Weights of a small GPT-style language model, trained from scratch on English Wikipedia.
Size: 15 layers, width 128, 2 heads of 64, MLP 256 tanh GELU, vocabulary 4311, 2.58M parameters.
Architecture: LayerNorm before each block, learned positions, biases, tied embeddings.
Training: a variant of SOAP for these matrices, 2595 steps.
Each number is 128 + 24 x the weight over its row's rms, rounded and kept within 0 to 255. Layers, rows and columns count from 0. Numbers have three digits each. The size before them is the row's rms in percent of the matrix's.

# layer 10 attention output (transposed), 128x128, rms 0.113, rows 93-118, columns 0-127
097:168134120152135138120145109112114146096136162123143116074147134146112163142197154150119072152147136113159133085145126121141100113109124112134079107105140117103121103100153138131107094111121116125113136147138125096159150108135147109120115075140178098137129126172119138152173147145143117135135131146110144128124107116116128109098122137192070126176135098127094131138108143156155162107078
091:136133117126155086115148130088129108127158145112120155123116107168130125108098168151127138119107135144145110149114172123132112125143174115145103174051093092119138117097091138178105086140106128117130105149109106157146125167148108183124155124097144080129090145111141117174140139117083163128137120115156155129132158079127165110153118096129144137088128111150136141144105137137109106131128
089:161135115136098096129132103137113093118116160193162113178136110106133133139144108125083101117151108147151094106111129128143145092139136110152137091142153105118140151104139135096154144151156127149103148099141102117125152118147177121155091093131111175150132072124144099129142140111109155138116142148098111094119116127133153143103070120129181094162151136110149167113121160167097140159125
088:155153158116138130135134138117124157131135118117120140089095124121161130104116119113127216111141118111060127108079143123130158121089162138102141077151050106101143110108121150116144099119114178145124101133129163116167139149127113137166145136158148111141151148128130144152171122116138074136121104103147107109106136126144183106110124144122151136145122161112121113120135126117113151125085
079:175169095135145141075111126138161143102149119128088127123092115143115155107120101154121121136144161140130094156123132143138123107156144107102118107160107164151160132183178139175089126140128124138110124108136130139109072150113131154172105122098140090125106135120125138090189149108122140086123150145120147138121202150143120115151111146097112133124135126134128075117102131131117153103105
082:092154124139116121108102144096130131073144138119097114109108100105164119156117139131132098132133097125147171126134091122145131116127130113166153126135160130118151158137181175169160127116128112140127117141180096151183164121143123118123113120146126127147132098118111131112144103094098186122114146113123134135155097155130101158079129193152138097151124078074110133121128087119124142094126
089:169151150079079120120090143123110095142097137151116110110111146155173109107137165124095142136138138136116087145165103141122134122137176108102124119113139169158135095120131158172126157148115122111131105128139086153118145090129120120116142109124079059143112158116158111108135129139119122152116135135190118091162174157164115089130121144108126142126142146137129111134073129114139115109166
072:102067100172134108127120166130150088169170154097122111177096123122093120100116157119119119137150132136108137132150130150127132148147146114115148127135098128100152153096101132160107116169146138129131141142134130114080102135128107136081162137115153139123095133174116127099117092130076124146147178118093111193097122090127119149152111171132126123103108092154140166131150126109142111114111
081:074140159147120143166132120123131134110135185092140125129177134121096138134131105162124149175102134105151094129085110147161152170150144057151068115110150104133091146088099133089132133138147130134054104173126137133130141108135119122128088129138132148161120110122167160121147150114132131130156137130153148138141125130141143098141130117156137110154113137084123117135112115093134089123121
084:114109069119137111116153113126144165126129178083136114086087132142180100122124141166138122120110108168145109105141140076105102146103109139134146114106131158133134153141157152166093142158162136119083163110103109085147116132095120112140134155144122154089134119096096155133115116198159117141104137102149094124128123139136150165110116136158151095127139118116133158170141105109141144103136
077:111130155117144099132122144209108189135143122114100137131117131091140100094114132133110096145119111096145127108147125132119128128102102131094119100151141144141077132108151131089117149133107129132110132121113086165170155098125152132137129137118131148163115124085140178093123112145084095125173165144161123116166174110155138099144140116098137150115115115142157148094168127122107159101175
085:114150159118116102128115153104151114128111139131139129112141148138147122147093136129179147115174102132149109174098109127088082190108115141147124127149104096092072123109137115124101147128159167138100138118085130139087067097132135156148098135125129143118185129120135097131089157092134075149161144161148131134135126117108125171149119116154114102110120160112155100153125122127108145142146
081:144134177122174162093116093119136122154131143129117100111134141110130121103113078105078147137161136069126129126134124138130167129110061145122178149132148105157179108168134128135092154127119130109134120141135103104072133163147120137063122158128135139132145106106168100132151093089155167114114128107119111126160110127146140118134129174141119141111135143155151121119139084163122131113138
073:122125125114117143116162146132092124096152147113093131108130123126118103165133105086143141151102167078169167166128121153169104106086118130112091158158124107143100149092090126103105176159096136145122161194103160154090140117140137107119108159115096081128154111114104102160150138131128145136165158129130122119144134119129124112128122127110142130108121143140087113130126140138156184157086
080:136121113076150145135135151140130129152088123125125164115138131131165144086111113118162146171137127125180122185135116113158173134151132108115162142086108113125142147103156180129186128141138095122122133098186103124173103116110092089079134125107116119145135126145090152113153089141113111099130101130112133101126116081127118078141158126169130165143140151105115123129123119119125135101124
088:141119120163195100156124150134105132120131115115090135157167097129111103100145122141107144132146168140129137085090164109126139106139118117129084143150140132100128151157147149139133094134145142097099125142158069149175167112094120143126118136099111083147111120170126098158142185127132110126137146158127146146112113122117144128108073147109142107093163102094125128159124121105091140080146
087:146135132157135099128158108123146147156128122113127098144150147132115109120148174108151102129131105143114144142147083114130128132131114149097152144110101152112103147105128099192119127101133115145136141139094089166102126123101114121121075109134160130160179187136156098104140087156131166145124123086145173124123154162103131148147075130110143094150104105160086101115072125128148103142127
079:102140114150141115146117139130120115067105137132117155117186170146134128147147096143110131139108114140113161120117134129112147117129167124122130137088108144143101063101155111176101115129127142132124139108097120163158127107120080116174117160112096150100165139132111136102177092085135153101188135171144112102142122139146090135088135105149123104141142149134170155159117134119141120147087
082:143144138105157096129150144105127102094131099101152092187121100195087108134141115135145092156123122109113106107116136123172135152136157112088159172119126141139115119113149126107176119123130138123131115119140129140118129123137160107193128138162158150150129122130067134118137134139131113143074098080094118099095146181105128138118169180125142130157133118164122113133135147129129102104123
095:122125121112107112146161151135121127112106123110144062119164102130155143132116143147140132130098106123114103158112138156108103129143102109143156087128112113107134120102140113111126110152126164135121123132128113146096080130074142146111139168172133135139131132171144070180090129133094120165151098101134164105150118150124165161127137127179134100156137136133112111100114077115113160188172
080:115105118108131139119147127152062115111125167098114133130164144085145127146087092118173116067095169113116100125154097121152145130170163119138143095115134176127122111147105121112141135121145099148098087113093143157160107137140103114123103162152141135147124093165108086131167143093120115159110168124139104157131148113145139148103159124120114106145098133136176152150120144119163146147105
078:124148154133143159124184172141124159122151127139158082129179145179140158138163140093098110077155117136140105172108134156125129152128142129110103112151138085118148152127118102114108179118141132123171114124105114120132137170107118139105109109133089138120104170120106134068163130104118159128128131076114078148116156100087095131152117113115098134118140121134127119089120150122121095109122
080:093129137128119131138100136131094105108157146127129113100087129142111117114164147157142127146076110135097154134149169132099101154165110081122133130116140132112086156127129107151099138138116106116074128145088106138105170101152143171107161134110118144179109131124089128131143098144083116109141118172142168156141144119111137176112136187149129113152127147115107142147111183160132129092100
079:118099141128112094136168120122135187137091088162162096108117145137137131138107175162156120130132122134142110108124132158102122177116109121095138110106144088171152133097108135176144145108128098148155154156156143109155139100166123156104130114130132128127133157116124126117088107154142097107098140147107114158109112122136110192114148109098126134137112131120121166073106104112200103138112
083:126133136187139116107132162173076130097115118136122142131137081137103141117135134162105166138144128167121129185153093086097155126161134133139157112138135148119152151138131122116158127115144108114137125165155120160164138136110115122136148136122124124156074099157107137119146133092099131124089141109116109144132129088121130073111134057121113140148099165121122154150062129097155095142125
076:147136088143126158093118118079160125156136127059133196120127115174152106093130126120135146152123112124131127133167110110132123137133153173119151180158168125129159106126137081072112156124086064125115146103123170124134153131121104145098109142113098111165117099132135119110117109132132134107143118135138161119146092121125123143117136133149159118171117117124125137135116143146165067134109
# layer 10 attention value, 128x128, rms 0.0837, rows 94-118, columns 0-127
091:096128117147079176150157151154142112125120134119129125146120103104135128164154086126129099158139105150103120134156092116131169127118085163135155073153178140113119139119125108120134180101139110139130161173085141105141155119128132125162101126144121143147156117159125145079107102139146061114121137158093126163131093148132109162103115166128116096119105166137148120126154124153113116091123
095:092103118084165144166148130116133149139142110096120124134152137120102148129163125084165126157132118123110121134141122129132140216118136152136133169137087152156109137183158120126127144106159092137126120185157116116108122168117117126120136174118121090086128163143127127083118117162148100089152101148136152156152136108118116145125168138105116182125130115152119098130127125086139164121117
090:109124098158105112149129114124141080136133113104109111162123090146127120125145106150164105093109122135167120133167125124113130141131104132163093107134144097125126161117154122147085166116122093100126135095124064121105097119125183111096131127094101102124117095101141152119060138129137157106132161134118178137163113102121098158138100097133096104117107123164106116125133167127169092143155
086:133101139157138133140147126101139135114148113175142091076170104137160110144142124120104126108140141148113128157126127144071131122086137165126128164084149096113076113099140157114106110128148153103106133149128127118152143135127115089102100147158127170144139149108106133127125121121159135155152082132147099131136121114108107151138131088138152149105083131110129205126132153113140079135197
092:138106149128129126142146108110137128123099108122127094131162184164102128126103138128132129126133171150098113117148131165146127149119112138101099137110090124126127099122105127108131130149109163104149140098080157101072109095138141120102173163118107116094140138162129143122106166166116092120132115133145162097151120122098140095173164063128093171111162142169143142119140154091150150157158
090:099146102128191115142137133140105171138160116079112155146132090140117129135094118129147134101111118137147210122081156133117146107134079133155126109140059110134134127122139095124159100107144091116120127129129158114119122160127165112139108131094163142146129112109116129109122120128103152115147077128082168144112124105088152154124132104138114108179114125110133127161165154147140125106093
085:133148165097105137064122092107092173140117118143158104104175162110121138126146150116092141129077127124090091122154133099123113098113137142115113171146143111157084115132134103117109137137135130122116142140089151124165148108165122114160083125126116111117137101133118141108140174157156145100133143114143138101150128124133149099169094132107145128148172132113096101114105136142058127150175
086:149121141090104110089111092121100117108153090213088130120126140126121135167142150105156124104146118175108151133144132133081134113090107173091169131144110126168135113158168131146165146108128148101181142112096134089143120151135145127137150148107154096128136150074112125144110146148134104102130113141110128123129109127113119113131166116106160137086148122139152133096116143162123139133174
093:129164170100101175122116143149123129090119095155110168150120121145121145133167086120116114142153148098138128143131092130129143119141141136114136157143156103143118133127103124101148095128115136154159138132172138147154129135137161119102106146133130085143118144173141104095201114091131139140194144159124127121159108153106118083095139152053114135120089139140114114140136100164162133130118
093:140134145129138124105092122070137141145103142104115125153152115155116144134139130161137164123141162120163133151092156129146153096105114130162150149128146124122161104178133139163176084134135118108117124140139118124086086144112110132143104138120120105069175142138147119135133096158173134142156088135102163127103111165116117132138139151153109105147116165084062108176117156123142100142147
088:135114104106125126130153122149133129149135113115137084158120116149110133115145105092085106123106125134083121095125183103179197110146134129118118112136142156157172132142085116146139134147081094140147128152180155135122127126110097127136130152121133097128084164157161160134130106143123135126103101118112133126117130127163103138112106113147154118204157087134114180121107155150138086116107
097:122179109136106120122117158141122147118113155122111160105116109123109094146123195125167109086131099190110124129114143115137120127147160101118104114087160119145118152097130105120116100148177124147144127171088171110133108113126136130144160116149104059145107133154099156090113142129071118136148092133141141132127118106122131162134138095076149127148098104137113103114115130102129137145083
086:139109127138129110118120095093128163148139149116137093138092113158112134081126134155095132121176114165133078125128134124094163111124151126144150098117149117112149098122120130157125091109107094124088081057133114106123118140119114148156150080108118121081121141137178156086093113138116168139133089136137151124094105137159150116134134138137133105127124113120163115122083100130111074119172
083:142132151188139131092123114128132125128129106112120125137111125124117109158141133130059135121145084150082106092147119140122117121136093174151104095137135173119156114140110124112087119116115167153110080154113133159116122139107124144191136138149149119139145110129148116157113158112170162174100151087136111169130147159129138171138154139100102113133102100101134178152173128124139138166131
087:112131140132110141142138104096141146129169181107138077125083151116133155169136123123136119118133125109161133194178115153126115096134115143115169160125100144147124126114141121135134150147115115153085133126138176138096093144145126140139143095110131149116118134116177166102128041141110151118108118112189112143123135156140121123144162120146078130143112141142134128117087128125177093119119
087:138148125126136170159163147157082138087148126141145133082147116104139177130101117105110133140136113117123129114122152159115137146121146103145143122155173144163128110172150165079165136124116155100154125120158216122128125108142164135144142137124115104083094105114113134157092155091130126075098084122097128107171108141135122102139132116125147151111132133129180109136147143125149139118114
086:162123113071151123136136157152145098140152142113137109127102107102122138152096067127151105146160147135166111120143109149139173160122112149155123120129132126101148179122079115110146127164112091115116115187184181120116154131118139148098092116151140139133101139132128109146085116192128089147077122147102153123109136101110113123121125137103143141111095108150105122104129116129110127125163
091:135135119155109155165125123152123142166122121120123134096145160085130155121122154100138156114113138121106132139117123104111130096172129106144085075136103113117135132137108109099100099105111127107110150119111080110134117124107115108061120158102150144087103146138167135164120145096111119090160170159164089152138111064116134124123080105138091139124132130114106167119139068120113143145139
084:135107133122178086136081112126117112122157093145094186115082150128105117106158145127115162123129172123123155106109129104147180157122125141145119149119152164154115073133081146178121108115175133124103125109129126099151161144148131160117119097096124120141126165097140170096141109124118146156107144135077169131133121133119119138140132142084146176108159128146144121157118159128108114109127
094:138168096108122112131104162092190114139147163128113121138117137139100098132119159136090136171149084136141166105151136151119129116147103098118118191140097122134145125125160159155151155129137137145111166113149118121108118101121095136138134112133125156065149155121154127115110091122110097125143106134121146113133091200095104095127094165116088141105126112128100081108161134150131125150124
101:142126089137109117120122102106098109149118103120125150130097095090117109113078152132127109174105120117129135145119119121126146104105145108155148156109122135136108110129145160157142079095103095082132102159124158157142138129118144110110109157140175103127150069113129099156134129106141096086149106181111169113105113132135175116100125131121156098146060133119107080165133151121155124120097
097:141139118115131167116140142141133122122108131145149159118147124082156108138122122118121150088156111125150100123100140123159109124111118167092139116101115124159117086139079160147149136136156134143125140127137169108148117134130114111140084120141156139079121097114190105126105108112188113137134111110110098098122095115102097128153153111076152106103149089090181135110146052129112114152140
090:126138119123168181146097110116134105126166141125142131150147153110153116107136112076092115162138103138141135141141122053170105133137134151133091139127141121102144123180151108111135146112129133126141122114077094133119152137051137121123147114135109100122127124158124148136158137110087128152115089080157146124169118115120154113077127124150125162153123127150088121172138180112123156128114
089:153143090064100143141115104080144137107137125154110113112109145136124085146135107096130127139118116170097119107113132162147099152081140093123115136096102175125114112086108114115103137161091129132095136111153152106102115147143115091085073092098131157120128122099096105141138138127135135127156126121157141115127103177136153146126130154066146126087152100121110111125156141147099166122145
080:136123182121128121160161125133095142121148122174111084143150164100123114203108097120093099098140153120146143109129150130107122127120134100143142120087096122110080140108145145169085090164146161141154096111101132116141111126134118139165148079145101132093155141176110122108106134140122119145114139102116138115081122127141156110120114150085091142096137135104165094127135102103105147148131